Each number is 128 + 32 x the weight over its row's rms, rounded and kept within 0 to 255. Layers, rows and columns count from 0. Numbers have three digits each. The size before them is the row's rms in percent of the matrix's.

# up: layer 8 MLP up, 832x320, rms 0.0459, rows 19-47, columns 160-319
# down: layer 8 MLP down (transposed), 832x320, rms 0.0385, rows 19-46, columns 160-319
# gate: layer 8 MLP gate, 832x320, rms 0.0469, rows 20-47, columns 160-319
up19 099:118152106189063121108144123138149160115136171127128096148174086068188088125142090087175149175114089078074142133090097106137088183178124157146137124063120034152108107116131125072088133153170099114150118131060052157150121150142167138147111085116078143131143127168162123154139141108155142074099133116149143101135136169165184109068151127136103143131139032075117107116146149127120087157174145094110154052133103027102087113066150151139144137091163097129153145156112123214112126118113148
down19 098:161143144112068152100145185127166151092130105109108110160122144090122122161110109117132071178166120138186116107065083075147129132134101106191105138095114144103134156117123054125122077119122099062109139157085081134137156104168177191169135078170135171155122164140073153124039195114081099136132140136133106082100107198158169078102143143147090107131157128119092127157162170081112146082091130178219160193154165081165146109167118135084104127160144169101171177140163066147118108112170138
gate20 108:103132143100113118162136155110108208142119148124129084148172149122068148148065106089135126117094106144079171169110130100080135124140111089126117075104113089124159117149123175165086130137154114146146125138109182111114083169076075141039051145162070128118147104099125102140110128147091146091173083115128134155087116108146075112152124104081152149117143109114191112074067099073175106122072148170103117153117089139103155101120094119139099067164163099082131109161100104096133114118106090
up20 104:110070150117114153109132118114136142082128108159187190057126134113109115115158127100169108144118105100126113099114114147181152141131099091140108193160180136133063066115124177104108152096175155142154113145152123111112084167138141095113153166136159144169091173157206196166118097087085114145106160154153125102083151159137198128133195120129149158149130134157130179074125123086143123149116168163164131127118175164091160092099123133089127142123189153133140125101082111139094155075069170
down20 101:122122188194125137119124105123145114135126121138161121173159099035116150123149118106064148120099115167090153118135099099159124161114107097087111069120112102106165149136087149113208100141147137156123072119121129158101141180116157123138119121092163186116100108135119104083101098138166145152153132121159037167069167074131096095155134124162170114103154151101120112144101161091147141160075113133094198098123155053138133077128161137132178081101109085114104121109145148158171120178110106
gate21 107:183137169151096146111128049208158085143150130084124092136163197125078079121094136154089147171118119138133130083102142158157113118112142097087057180114173115125166172114110127241116108123200096161180121119111136136142116129157147149093125104101132108146160126119129148205156085169138110059124178106093182152138157076177114114161094108143150146137084153122120167159076161106098151148125069108116139107136135149091110181123094157093188128104083127122079150131123146124084130094100054
up21 100:159143098139177140149078197155149121127094161050106109127142106176180069138084150129120092109131148110100139155113106206163121129136052150151105166095157122093105136116231113168117122174127110129139133110090156231134110157147109126117118138093152155169119104110171147064115095144108126147136140135115066146164202155132143088142094075107143162163140110166122105114176142113133146095049144185093122138090157115119141106127098119093061116126180100177180100138121159070162174129128077
down21 103:080131195145144111127117112087167098135109089095245142113076131123114117098153074184119188154138160098194119145138096087172098059150141147161121105117164154142090068134157141079139115057128091133100082164130120122099132148141106121159087119119168121164065149160097140172125174070150160101147076123151140121149159048115137154101141166086125180146149102099111120145159085132078092127113145113161147124109128150147135113143162156090157152138159171213158145134132165084112119117176166
gate22 098:153118114095097095083100114111147133095094120152160131176162220111119160108197095031105101119121137143150100096215169120134125162171158100135080172145123121177068119086112146130105147177068116119137115130138169079122065104135190104156101096130139086080096114155167157167081081133112088097174153110097113110075139114173179139132103115145143119098131119168158148140086129109131134123122140150151094129128174117067134101096120168146130128123098141144120133158157054073170071145126108
up22 095:051098140129096189159110123129124109113106114127134142188117114162186139155193116099070097121126103150144109097149132107160086149129069153078125160114096116179157173102115128137183166148158116127191109103128127181092136082115058112135110110105136089120140125111124123118103100077117122069119107141139101156128087166195191049154137136133082189125175116150132105104146141123091179133066148157080146113114152166143169115119058119059076122129123166159163120138141137074155130095095080
down22 097:147105096125115141098062165151164129114138135075155111102116169086128074071156093078126096137107128124115106104114143123134167147180091147156174118136157127098098138093046112127174113133107119121109119109066115153140164136128132126082052029076105119123148096188141134145137199198158094112120085143151129109106094134112128131125089188146121166134116159057080146147132091081151094136146125133180091101148137169089093112135149130168144068193159127157106068135057116151201101132111141
gate23 096:156107105100160119147170139138068069105164156127126093127125105127079114241152149047118125072140138162156115175199141165151113132108121078144109109176133118157111197177144145157094119117127170161158142124061127156130145116116133150098113172104094132107081073148154129096073145141132117081136130163105128127114149097148180140137106138102116170112156111154117074075131120101099133065114110144087167114186071128112158100154201132148144137153131085090141054112118056159108099167149097
up23 099:150133221073103069132198050086169092080124146114151091094122101158133112100110105135106098160160147124127147120119126117077130109128175114110113132135138121150138089106171089143142125090129092208149098113168108128119111178180156164133147158190053100186149124130143220130160136124106206161126129104145137117141115154138149149111155132157135110131045139137157175134128086118173088172106167100093113094155152085119186086092072146127059132146144198161131145118179148087080146114122094
down23 098:194091119148132167145166118081094136169106175110159074066145114131104132194103131088128095116090094164136129084147130085095120118141155114129164127177103093085140114155151135183090065128117168162157150138062123074178134090162096101136149183150140159120163098097059132163146106074126067123077193133165118116113141077077151150137119151119160135135163098115118100054168111097126134133143130135202165120125138110116110142189175135095136103191133104161061086192114157164180107131135121
gate24 100:109096118158106148158111079195118153120136129078140120150098126133107114124127152168127148110163124153214102125135145108168068127136111138100109112109152155170105157140071098096074094143094155165076088126120147160103148107106130149094156130153075152129216085139103210136151131119083078092085138098125158131078176107170117132149124127137058094097084125180181110171119185137139087129134144167076126168105113127144166163118060144131181080116135200113121149120093107117119134136166115
up24 101:139076145152148145143117127084108138098166117134153117108124159136104155114105065193075130156067129107173161129165169129104119068112122112078089152125126162073135140150126130144148115119112043088139115146136165154173111113065138146132144157150163123159049138125170141174107106154113162110134105137145114128203177130103111112129091098068184146087070115038138157105102120074145103139088131089153133224130085090151153106092083121187152144098089132120068156149104111092132105124131128
down24 102:144127135134168132058134103117103145151115153145128136128195092127096102185150075091142114150089151144155158181053114146119131112131127161124141137075178127143168099133111160110090075153079132055145061160126096142128117133139112113097099140118098142180114149109087085153088061119157133108084120113118122100117164159092121129091118089154080167165175149152100099101107162167113123139143173165138118146160094127120137123164081133107070111165184090120145138093104138130140122173080176
gate25 094:063125110205150191129081112203119120114077114157161073114106111143113107103114127158161087113157146160096115098144090123091181105096127102118179127151118126126156138177075136173142082145153157152120139089107153136107163146184108119149160105128176124136122114134094135147204099080145120112073155208137113156155148121164094164112122080172070111117113200106130146107097124166126154102103148124089138131178135122103178148091086095137073102163170054121098200101159137147149125098076151
up25 100:104125146100090153095091121062200133172099128144076147126130139101155154125136114178181124111149132088149148139133115101133116121098128188130129110085178100107170057072167133120105181161141137085097171190082106131180126097111153162065123132073094131072178129123141174102160118191136108130121127136129138058138163094145157079135154104097138136160163101112120121143082068171132154165168116127127114125112110125112191107165120096143073133179149148162114123194140161100106116077094115
down25 101:149160123096145100088109107126142097119089102166167128147111088146136138150118110166146133125102064119126104109121078153158109112110134115101144062147099114051149152182147106154048129111147108221080111071110131128075157120147097119173157144143116120125131103102134130130190172163126126141150118118141114116159061131163145113113122110153126120091105133102207111138088129073131064118140077077175154091187169149129138101080122121151169068108109123124114080148165157128139121083139125
gate26 102:109192087128146116146108195141163147168109101114093135111157177165130203101115139145079135084152125133108162105089081091157152126083139120181152116141132117102085095098154163173175105109076173183101118086116138132114146089116113124147082123187111148179154118138162062133182165154096185106182117156086206119146158136161124102102061137128110127153087140143181117107136112108075158110120158109137108140097139169142125152095094165074103098167115112096136108140158141102147093123186151
up26 099:139125161171108110141131132109065113166098120156107120201075179058135149131125134113181117112140131111103120157151125098179153094117137109154118072147085176166088177109149107110113148118144122155190135092156077124138135154158159074065175132138143205069093145113101122137110148109137119121086173104077117096081111119126162156096122111099107090137138153089101084148142101111085145107128142070134102072178091091106156146131153135077146088139124156098103081115088080099124129119129164
down26 103:182114115108144142087104133104161130155136175134146122167152158084107127122122118149203077142133183138162183191146119129098096154075109094066165169134112143088105085165088151144151131143148143117120089121090162087145108152092144084138124105126123096131113143104120156142141136189155114107096105173150105146161178079103112111130106090170099161098107172077126143107126143172138096129139126114129132179100112120134130116104145104137171092147114101177094097123119135169104111115113124
gate27 101:184128101099111135154175135153177197158114134169201143157148123128082090135115075129107084093087155129123080123133115049094156144105123109124142147137130132198151127130104128098131104097114144157100110138060143119083097169090094118103095096158129162111188119123139124187079123126131112159162079148170150130147191128151154130168123106127175138172092118142107134140100129085076133159143112132175151149174141143124108155111059144106163101145083186129078114182095171111175138095149153
up27 100:109149170139142148113058157092123101097066110105064140148168115156084181106158195092151101133179099171156128073078146157124163127088121135106133164184160203134112123077172171120152067152082155142132155165116249148108164109137128115081131147195147121168114113138147111165124115132121143129145092165066129117109112143158050140066114130111110103139175103142172126132171131128138119087074156123116173106124137199149110068131088140070131156149156160077205121150122123172126178075136124
down27 096:105150117116179119120151131090132090105144111197166114161115099169102114093104145188131125073131139079116100171123150114106108147089146148131098197143144111189206161094159117111098128127116102180119099109147105067147080157152119146159134156106114137118212133116134135159116209126146122131107110117162125128078118144169121124117151101082109152136089099121115107094103100093131136139113109106137096131172129141095125129164140121169187044135058170122107120147108106169119119100140133
gate28 100:136064115140114169064100099155167138133070141138108179166144087141143172115100132104138101061182100088106167128121077188105107141128113116136106119120105135123112079085179154125116104102102104163132128073126169048147155170134128078078162132120100142134160126135142165143089097136089121102089137150161077070094109061139118141104146112155097202147109134161178109167151163155116155143133126164167131090084166174214039127138106157102124141148119185169096084079141143084144154127170134
up28 098:105112122172144116094123161085094073121166119182097100142108070092158131132163170155104097151096140083132138143135146176105158129085122155118114118131093099169128070164158166154099108113162129133189123152167204127134135132114130051112180048134069146124092125136157168107059161052088128066148192138139056104158096094096159127181138152128089167099151177105133194170175128109116174138171146184140124095130156145177120095116162139082128129145116164181138153072117082154078117132173086
down28 100:110096104142126160129135129106146165150191164160158116100157132089134096135118113171200112107102114110127124157148115147172168111091144136110182141109117119114112131135178144140104111057170139126115104084181149101137164129168071162198145128126089104118076145155148111100094220117088079119119173075095165162151120052077158152217150136105140133100161166120121107136139116157168139120168095209141143195110132118092104097138204140167101098147106154141130065140137129113133130154150129
gate29 096:116085124130111124194122090130182163169101097128193157123120158099140142060114067116120102145141103144164164057181144118148116132157148130146162172123120121104108157050084108102109173138178172128111143170135072067109143114110155098129176122138084108150143118137081176203154187157115135162113081134178124171117112133104172094176151118172143091074072115156090111101081148165146154109120072165077094149153136105165151195117162120099125071131095173131058091121161096150081082190117101
up29 101:154139078117154132147112120168123139103129090183132159166119168064066133167135135154108136066150123140111147154135134070107087202091154163150102100152137119096109115050154115156149099126143153181039190121124102102185125126052097145143153136164079108187117122141138117133103095139133103139100123162071117096123168155130127165142082175150088113139136124128082119132139213094150114128120126110180103136186124114153120113129121105193109109070160166166108122105158098166136118170175079
down29 100:172112118101110090091124095124134134094095113167110118145184153164187127102160095149117113144044173122115103099055089149113147121092119187114134136138078156101093130124123160118136097127074147122129112137174191237110151086145168152156113143104116129125175060103133127087155111126102123085132139188119129172156102124137084132085178112148104164088080156166106110190176132157127131115087113170093114130133104189104179111132144069125118158120147110078054143198063143141128134160124185
gate30 095:138143125148122104123174137116121153104105128140112113080133133143118060136131145158143145170110141080131115110133073143081143124224163136102110169106143088121115114095100137105138066124167069128114079156117156180130138108097168173142106074160107143131151172093134121094120129158134091123178049178188116158122106097102047083068111148137104138073037136126151096137078128169150171117136115101141191091134133143170120120083101140084132106153131138145078158182089148056218128160195122
up30 096:158180101168173145117154141130105187085167151160165112070093135099177098146157123133131149070040124146160113232134094135122093115117140122108077072091160075130121129178157172093153095161194171101136196129095119139155113132138154086154112103126160081145072172135145082120156150106111103103182143079121131170135135080155124118106115116133139108132110068092039097108144140096146070099090166141156138122141084176145149112069142110138118054157158154076113090134090142061108123107131152
down30 099:159110082148130118122103138172111090148119137146076134132114169092095118152048150130099179146109191118132105102142113116142092107188125103141084186085151148106128086101145134121164105115139091148085141097102113150124153058098179193159148136118180134135062127113104171106108091114157174132096106098180162161169153154121153168148114139107110188093179123070142091064099072115172122093189172127085158105108154130134104147162150110136147152121157147123101125122140158095158084078192117
gate31 104:145139111176152135095122170110160086121124084089174139054146116149141150138161108120119138160113103144169093048116103098119120120146175145202171143163118128111113185188078126162065121180141130143106109177102135132165146130103115176099103195121152128150092064132101092167128104129139102086148134166115108161138143096154153111141111143090145109114123108141166132116184167111086105150063184137136123159113181108190138110148108180112107107157133100105137133184136115144134147162053166
up31 100:122111114158100139084153156141100095134115172167116154095187127133129152114134091152162130140087126101047118163067167243136143111078114115150129071134125130100110136106136142092155088094118174098174104068118135156093118092147107108100097078138136111116135092161136135174124153161139197078129146132156129150132089165145098112096101139127115159164101171126106045105155152131131111110120157117117093091165106117131155102142097120092150077191147150139135093136121163145091151169119091
down31 102:086110123167175117109082162102146018116127137153147147137076118112111160101113127188111118130152197150174162151104140171132111054101124125220135147131139134135127134117168106099119107133088128141133143097151096086127176146124155133114104095129183130151226174169115100160106167148136074119171054160125224156171118141137122070161111122101123141111138156118204203099086144102127156102129081161165098117079137221119087191076146110119177122102126112172167174160131119098100154103106137
gate32 096:120114100144141134118125088183123131142089072125142111144155160115094122135124103087067165184064131174131153129126067125135149119059095120095094184152100143117187168111075147103095128172114116160132054117117117179109138118153181109108124049140061194109071134178122142186107099111126060112160110159098114108121144129109139110115087152165132092178107123089165124119107164126125125109181099056159164116094147121113086127120109171064146143183089117167137074171118111084141089096113096
up32 097:119130153175136109133171154108106136157068174114122156118188128107120145144105108149181112163102081102124129120106202155165190135153136120089147093095109123110132121089150174168120091154134114131126097143090111078140103164119144100146131116135127186139143170112160110162088123156101120139069108133190169179100127123095140129139119092126153121102101088166108113112118171131166114180176095146150099131103163079126098191153135141091176154094071146083104144111100081182173117163117116
down32 100:169133157136096130176114128089112163057138131167180129140150226146164129135145125113088112144102154122162096114115151140130160078099044144131086074161112116173120159193116092131090186179116203103126173149170116114136110137157101121149099113096103172125108129214116206155112170061127140159148164114080124136141145120060145141176161093087097147152136159096138137107146122167112125074122062162151112144152103185103141084123064105133114106127151151144105095108097079112141130131108114
gate33 099:093113157139075126137113093126156158076118075142096157098132092109170132074070180123201079117112135205115121162101117124126085128144117163172178153227070118119171179131121115082139121167104137174141121169061172117084170115127141135088110165098125157138183094124199146120182159097155109097160105172116127180111130126139156106123117122176099153110154097169120145147167120092141098135115158104055111100127123133153129083075133198138144111149116223108135162154138180110144183147136162
up33 100:119130103131104099172140164173126104171073138106124055142130161138131117175147143080097128138166129122153163152141096174067113125150102073126140087116136180102125108202126092174127161123168139074172131115173109107095127152152207136111125145172112155137143156177102103142161108173107121157117174095124205100098205099175110191086090082153110141119109109077099103143094122120146181149135081118099159076176115155084139155119166078161157141123129073120160070149132088137109174076162165
down33 100:195164150095131163164140104096185124109065097148128194126155160119098112124121081123137116198099087131089160091140042117138119145156116134099151147076082131107081130203149105108057222132127149092107147122168130164161111192199089095139088082107162150176123159151094145168178110088175149076179089122121082104116140150165124116080126195066156158095095143110170126103097152081122125126098127105139136134081124144086159119154171159132131135135146098153152108118072162107156156067137157
gate34 102:214154084079116109140154118079106153095118094119135104084154161173129130100141117192159163143143094188184141106116096114117148096152141088106207120141100112096108115113110139115109197105095158136170099144109195171089132141104157147110105157093144039122124070062144129131143114124121047186183111155153111146141083139110155120117090141099083121109147165090205104150153183112111107173080091089158165171118130147116173136075094166100176105183116116104116084110101100098165156111105093
up34 101:142092089112161141144102123085059168166127111140073131139135224134185121115188116147142127147131126152146166144140131114139128187187153147127164182136128168088093123200069133123136157080105136117133085088153147150081184113110137105072091098139085134149168112083161158056130138125124093153132141116113101127155075117129091148091123157108115145099100217145175092130146170098107122122168067108127131110099111132162129169067099115138126127158159136131125098095105192166109108099114124
down34 097:126115084145128130129141117055114101115058082077107161139118125131120053089129056119123149098101123147102171096134121119116169162137152101126133141106152158146097127128056138114155107104076135110122137104132110147154171094086129094183140166138118102072149136073104126151132165131137099103145133146134184082127127133133086065172130131141143115118119084163106152114111035094072145140193136159113151147193092148133132162155129098151167122118109099132148119107118187126129112130097109
gate35 093:140134092151101140178143142092147158065084141150119159118094130147190116090097125147151159119138157172164162139106103102106106151089156119089135105151081150135111161167138084101173147110058148132153155072102150110146148152172141116143106120146033168074078189129112120152099129101104085155176105115154180187097130162102116194082128163132093126097133182107174133132152118166123075085127111105185151154179120147137068155130148125128177153115128123117081119071083123206119146097122146
up35 094:106098107089143124140089170154107094122152110129053119104106139113189144136133100071159175092155056128089126152159170170091126155147107095076136146106052149166100112112124135140079168181109116112170131113155125190104163096130127116090137096076092076122137092060140099123112145101131087109162181163106128156114090104134127111080120170156121111158141144051172092150115141142154140168129185129077101109098115135134147080093107091084138171057091162144094108090069134122107083136145134
down35 098:113103141118120235134142143087118121103153152158086110159215121134155075082203193153164181126118050124167159150208152095133119093168123165121113180101070114126148140187105145122097152110143138122130110082127096116166142129121153083130166195138155077133134133089127099157165164120180094156055143089089144080155106150168161117187160126124149066116098118128147108124108129170145116132145137072107152079078147125163113123102093089096164148065090138106181086101138128088082127105150040
gate36 096:103158098188084129111093095145134155084135104164152203095176142107164169119141119107142169100166118129190151185151134121148113129161122098132181126123075083105059079140081178078158206141127070115088110140169143151148107150143095090146162077134107108136161181141101197143107047101122124152155122158156105136088112060136140145118190153166179095098130170138142147149098151146113105168148099132165114072085151140176097179144168104122172080159135125146141090085104102186135155105135141
up36 101:154138133089059106120108141109149076155107078157146168141116032119095163110115109144143174188183091084111155111092165145072165128111084094101183109137159106144132095139157155152138145092155174101080143097139108169154110104067149111085138105045166113120091108068176131111108119172174148102115145107136162097123096162069150122158165106164111084116145151106110137147093112165097158148113156120117140157132149136119098130101177155135089091122098112125170108107180139151061079096178151
down36 099:109189154122098123078091139136112117147125151103085165106132135145082125198134162161117179172129074158124092151151088097205124084125151103126123069153148107104078174082133116117115050139111149142145092094184149093109115131136090171105126122115203098105152109158126102160126130118120157159053049102137076183130116153129179104113165141096126146045174151110096104185144101132162159107101143149098183112094115147083111109155162165141161094181126098067125172162163154125111112181131125
gate37 107:166124115134152129077131132116095155128097150141158125165114090152113154136150108128162103117109121129139102099140138107113184154124156138138181103147152124132114196130101117187071145098050121121165092132097138144107067138122187136110126101132175120149075107092133143175119132114082112100122088153094136124053141122145126185158114097167213122100121121159114104124063123054149099090138156074087100105161147108172094140129088162106110088154117106117149087240055064118133106150086153
up37 099:083154154092160162143103093161117159112155065195148134121132125121093139103108170106141184197175101131120185167131111135105144084090146118120141061175131176188167127124117109155141125113145147144163076116142146170159091195128114116137136128146128135149114126224160208131087098142171164100077153161121100140150086059083143077063176092157133134114162068081097094115138135155129106111133121132120119161091106144121120120174138096107126081173136134135094128108122168166152190104134134
down37 100:068118123102101167152119083090145144128144117183111169122161109153171134146105054125100130144140129144142132146114121089130080098103128089124118059125098133115112150126109153099166106168150143104183146140140137110153134143159140116146102173144130127076117154084136180099111102141168136093115142156070109189123207152161140135116195092111168068169122104173126083139094122188215146079096119171150071142143090116076142172152109127141128183080149174098166126132134067150127092185149121
gate38 105:124118139143123106156157116103144132105155122165173143176152146082135144143142127168177076138109115184086151124187170148171144125109139040136123101122107123159143143140090101143045176145143128143102141171116105118099156139109143132137118155127135200124086153174101163149119166081116096116155152114153075165145114134078180139112085124214114057154113148117130157173047173126115109135171074130150155111154138156145142175091088161126178097153162060091171159122069155166136081069143104
up38 103:207167113144102107108137098097079128131096124157083116152145096145130119138164177130119165148078180110147148119142157128118178125093173150143087103143081139188123169157092148156117128091126086114108146144159158157175113152101129169101166140128155131114087174125153167106092157132181074131125152101165153163127136155136100181086068144089108137083089111165130123164131132074175138156149076169091081102110133153117117158067104102166132156132186184164117080165153118137032092145188086
down38 103:204109148149182092119141147155104122107167156088068103122145089129103175161147151099106144087117071114145085176129125147151150134147109131132148155124115101121074186151145175118153065156152128143123129097076134148101150124152137155131155177187084083153099111152145110063110068152092046175154133142109127182191142099111104106138092142146130149174108087068128105170141150156152148144106153074133146064131107177079095115134114108139106141045099126092094085107092160121114117054097123
gate39 098:080097118138112185062170128197104153058121119095126088091158176162153119181103096095119118088129094134171139101072110062115148106141100114108076174161098128118117158124150136097104118150100123113071179170180141121159139107082126152126131133104119143102137182138104219128191160091142135129053145142105092134033114169121128173132132149110178116118095132065157126150163161060129085087140184057128131150132099132142053170124192087144100079117140106157134117090152103153137126085104114
up39 101:152174126096161094155122113167089115124066120139099111196099158116051100150151143123093099142104166126133114128127116148194115161087071160098126184055151123148158202210142163148188114119095147150127131128097125107040107115122127118151114138117146140089108119109106149118114141126138093113139117078110138116155147157156090102107076194135103204142133150081112111028080109078119109209157101111112159093109143129153095148094094118119056087136114143157105162131126139170144114076187175
down39 100:145125141153111109145186132131102116121109109187113177153161097095145165125140091121099086108147154145101137067146173151196127108115097120163096154130131119146082141156124179143114100131138112121124155138095194165098148119130090114034203142130159111101089134113155150140115197107159095106058094126156113144164111165178147137080149185146091111057145157161201134089162093141125111123165162151119066106110155107171166104124095147126151104119145083106071110166113138083161149105232187
gate40 097:108160088113106150164120132082105143122130122154164087160137156132074066108102116155149121055087143138079095132109158135145122181160120088129096150127106130114155159108156189084171142165147143164121122199160150121158098093128142118124163127162127129146176115140167112136080170164114166160076164108121139114086139152072210112122142142175174120145116067121148089075055167107135115179123114122154075132140157150140041100127116154114162125149148128081160167132079121116060131104167148
up40 102:108111084164105159156137150095110136133145107114116128113112156131138089122199077130145138110135117140130194156113146103117142135102086104088155073148148100231106106073114109029091082140112109082164112101153108130078133138120123082115148185125138101128112134129109098161127149166162118123133083143142166122099073109089121093137138124104135107166108166115094086114146182089142150163181130094153178111203159059143106108070156182047044139120163187175136132165135203164116109087129135
down40 100:153119084103172092189142133115137111148078047073088178136060103141113108099140108146181194138109109124120175175135119078106128150120104137100140195158093083094159183100140142157121141100148132146135122114103142159129119107199160120177127098049092122092151110057084106092178135146156115126077151142181095104154157123172115131157099132167152085109088119081132067147141091108140136158091117107165123142115097135083117068139135137157099126116096160172133086141057144192165118165152097
gate41 102:126126100160161110154161136133172182151125106062158062182174049117089098152123128130185129083168150123085149118142084123158095115165124082102145164112108108180101136175146106154128098096131149106115078132163160111125130106149109156143092140107075161097145083086130121145175172144096157109147109140193118101074149103158101150147154052089184175171142181124123108142117151069198104130132159054102101107099116110136147146061126150055117085116188162148191172058121132130115167130140133
up41 100:119069127092105121170074171166173129186095109100145135145098131112185115186074096061131100149143113091091089110078111170148105176137111125119105138110078137097147111153099158054129104113158152089161197124089184134120131139094159106199089107131153134110147107101097116137111139115135140120129111087159156181126140135112142153098106114070116137128173155137120158161149114107127149133097189117087102107125118186098178128131097136151099153149131179104113074100117147145096164165125165
down41 104:125139117122140144209139146132091108140150097152136170084146120118179167181125155126083119166164102067106119143101146108153131131103063095107117113155066108114122191154126140105182122068113153158134145143114191135088155124192071118129155159184152136159098090138081165079173090118058037101180105133126112119133077164122124073054092102088067152138163166119129173173103145111164143166080110112155109138128110188093148162097130124102172077130115077083188139133109135141090139162113109
gate42 094:104185108160150082133142143111169132139124130116164124120164160107132134118099132194121141070136099105119117130156177141127121073073146101103101075060190113135133175111144064201130149087092154176145094143123211134108154127093073131097140122150179065132113084122106128116098133076114108123122127197101143145085160066180135109099097092168119130156159060150099061127098177143146129101146063151101083079160151129123146123138118117157133081157124138067116174132163129062138151124114132
up42 104:123141074170137083083070131131125147143139089106097111091139108153132108141153139127089101118109133155000113111183162083110149145121141131110106154127114074111074169086139127105144119141119124147115113163090203089106158172159126154134188133105126110110113128135164155131122163121167105134092152153093106209108112101122165064138117143168179118082070176143175102126121149164151127195117073130132163105136129132094152131106108167110133102125061097143111107190107157116153130164097146
down42 105:118116094126148060140105132096098131125149163184117099172181126164156137085122070181092105117128103157119155174089115158204095109101098077146119177104099169144146136119138129167140106159100133117143163156102108140162134129102151160113147014143119116187172106144156051147124143086156127121124132108074100099086158099110107181121106089109129158072101085120095099109145116138148149111099138063103100108228140154123189130181133106127128157118115154138131112117109107094071103062097054
gate43 104:152169124092123114095128173140094134134158126106109073123191118102093129157126129094152123177115112101087146080213119147131113111121208112095153135194220128164112113169117164111184085156073139110081154148104124050100086182136073161086077114151173154135102165176083170104152132139174134147075158181139193104191147078127141154085092082168062135118160139149140080167201173128124135110046097129158094059170119141129178144148105095158109217144179186134116108115151118150114157157086161
up43 105:153131128085153111190143115136193147157166046143091108161093156116112141120129148100108108160077143145075131090134140165108168143086087158117135147077097108134132111139159115152103122164121084118104130151144088108139103105078136192179115109168142145144175139188097078183101153117129101129139119167124127140098117075130086182175120138116133094123179123135158098140084166064130100117109122106138122116111077145145183140150112123101135103133046050179150167130097122206137088128130138
down43 107:144144132142125156112076117111140116097088209088128118114135159154125078152137150135091179168161098102131133112180103099149082124130130175118102137135097132065137181159156176136176116182103163127210119094081116157152104147103158121118163185118075085136111123178105161115092130114129107074110132215136090142145113148142110113148117087138125160099134122134065143123084097115172189152113107150133114098100129085093147152172045134070119186108132081091163140146089122136183147109152191
gate44 093:152156091078122144124110149087125112141128150199183142103112135182140102047117098154093139112155115118131117099125144115115155119163104121107133147116130120137133129141185134116123158108181121140097183138112099062169183115145113133073191138117082158128161090129125129132136147096114116106156098124089151179124070132103167150116173172078100137112143122201176149135131109108108134112125091044079106161100178109199186102040086159132098123121075161140143140110158128098095139126093155
up44 100:133177164109137100157111114189179087121125087107176108166120132131133161157085084107129051130125102077063120114151102131157159114084071093091144153080123194165121112148100079148193116042097118136136158140077094147095115143117071188124172155080132092134134128126100113141142147109121152080098132107155127074088140089104115129129127152164172160164127123138121080102118144051184098153150129113089129132151098066081114208122148105141084123163149139158122116144096079117186092163121163
down44 101:169123128135069121078093063166083138161081086059146157127176099192153179140133156128147108129087096132147133126140125135143112138122107193181129143123104133134040142147086121130135128124094105091137070140099153205101136168103144106170127041102119174104139133113142105079091135127180168097113169123155135113113148123151094113137079094167110120133134145118109105114110098165133176141114114114136165115111141141136053115161117143080156118087112166177130144176112092151109062121143093
gate45 095:158099105134158129163068076167163113073128100121154122094137117109096120154078141170102129142196120174137183114109138104148154115087191115139117187177076082146106130124162083089103178111120106087101137121123087102107105133097111130104177113135080194116078162132066151063097146086127109150117152115152126150110136122087138139131121162111122180158091126158125149101128140159177128171198129084142081152139152098160142179093154134140116100072112175133086138088179111136146143087097128
up45 095:124149083159144217204138071172082135124137108085163127189128147129090176097091121156132126062095122155190090109099165146056148163124073119099083108186144110119086128141174092082215163148107107074114113109148078152088116123096159068114175117140094123112105147141069108115095177166116135155161116104165097135169127135144144091144120134135158161148088122141068143067112165145139101153149203133117158141131111077159113147172107103106133090113143152174093121102102119087185113125109169
down45 094:086166153107142108074178122115102101118124146130093083106130079135120115117135121140113116117139119119137185125052155113149129189184155120127070062084097117133162064140171136127113100126068107111142155107161177127100064094170177189111160168151080109145097164058152121127188187107147170098145162135146182146153093098141151089086191173130102102164124118127137141135109096161130036127097182093149153152089103127095141102181133066142145216116104130101173125090101126154087136183092132
gate46 105:145158071107192131087042135175140150138101116091077149131116119150116171122134184185124193161148158179174171141092111124101095066141125141103172099102133088186139102159138088096118098133171118092123118102126115112105080094189124131142129119185107130128167123109092096153128099159108149134077103157131114179147111157144093139087148087187110184159077140137118091145158163079103149053111178105145114079075112170148158114168127115095140087144103137140146158182120069158132180081117122
up46 105:110109084142159114090130120158183155104116183137161156066173187213200141114150117155175136127169126128149171081110113123154084104156109091115122186052165142113172085118139125150131095118144146141098108128202098171097141119136122087110214175142097144117114168089187085130183103118149178079155099091092061120091112136136103106117122167064141091131143094143102114158098142137143099138144126182112115110112057137057117158089162137134107098135086154106118104120171223143111173141129148
down46 105:097147145206135139111139154144149093085167136148172134138121132086116175208181133100158115104096126150087191149199119120170110120160181083112124113139108121131083112130094131103115117154138083108117134151162164075122161182081163149163067151088116160084167110138182149104122156146131151140146146160131079115129160133110088134172132176109133113129113181163167144167130150140147139098180173142182103111113115105125135072193155099061123134115081164101112148117134174103147148149098076
gate47 100:100124147094049133137081125143160164133133099092130116187101102110073113186160129136127066139126137102126138044099115146187071199157128144115085136154123121139093109112125119137142121120126162161071106119124154143100140086149145094187105169130045092206033132084185129115084114138088146146105066137107119151101170153106167122104129132118133050105078175135102078169117167086108112158064129150081079103098153104124138183072114162074130112152130126065150144037138171136127144196136130
up47 097:118154142156183177148125165150132130110146171146157163123179146167080137130138153157105078149133102149106112142077168098085110107138101146126110079132120138155134115120131082143113107168202116154122123159105136120123171144129145185140172096145135095165131076169064169155144101137117124130141104135146126072130185108174116126125135145118173167142129168177111074061167120098151096145141118136130174130105123190139178119135115116097122144123100077153126071177119149140113180153128087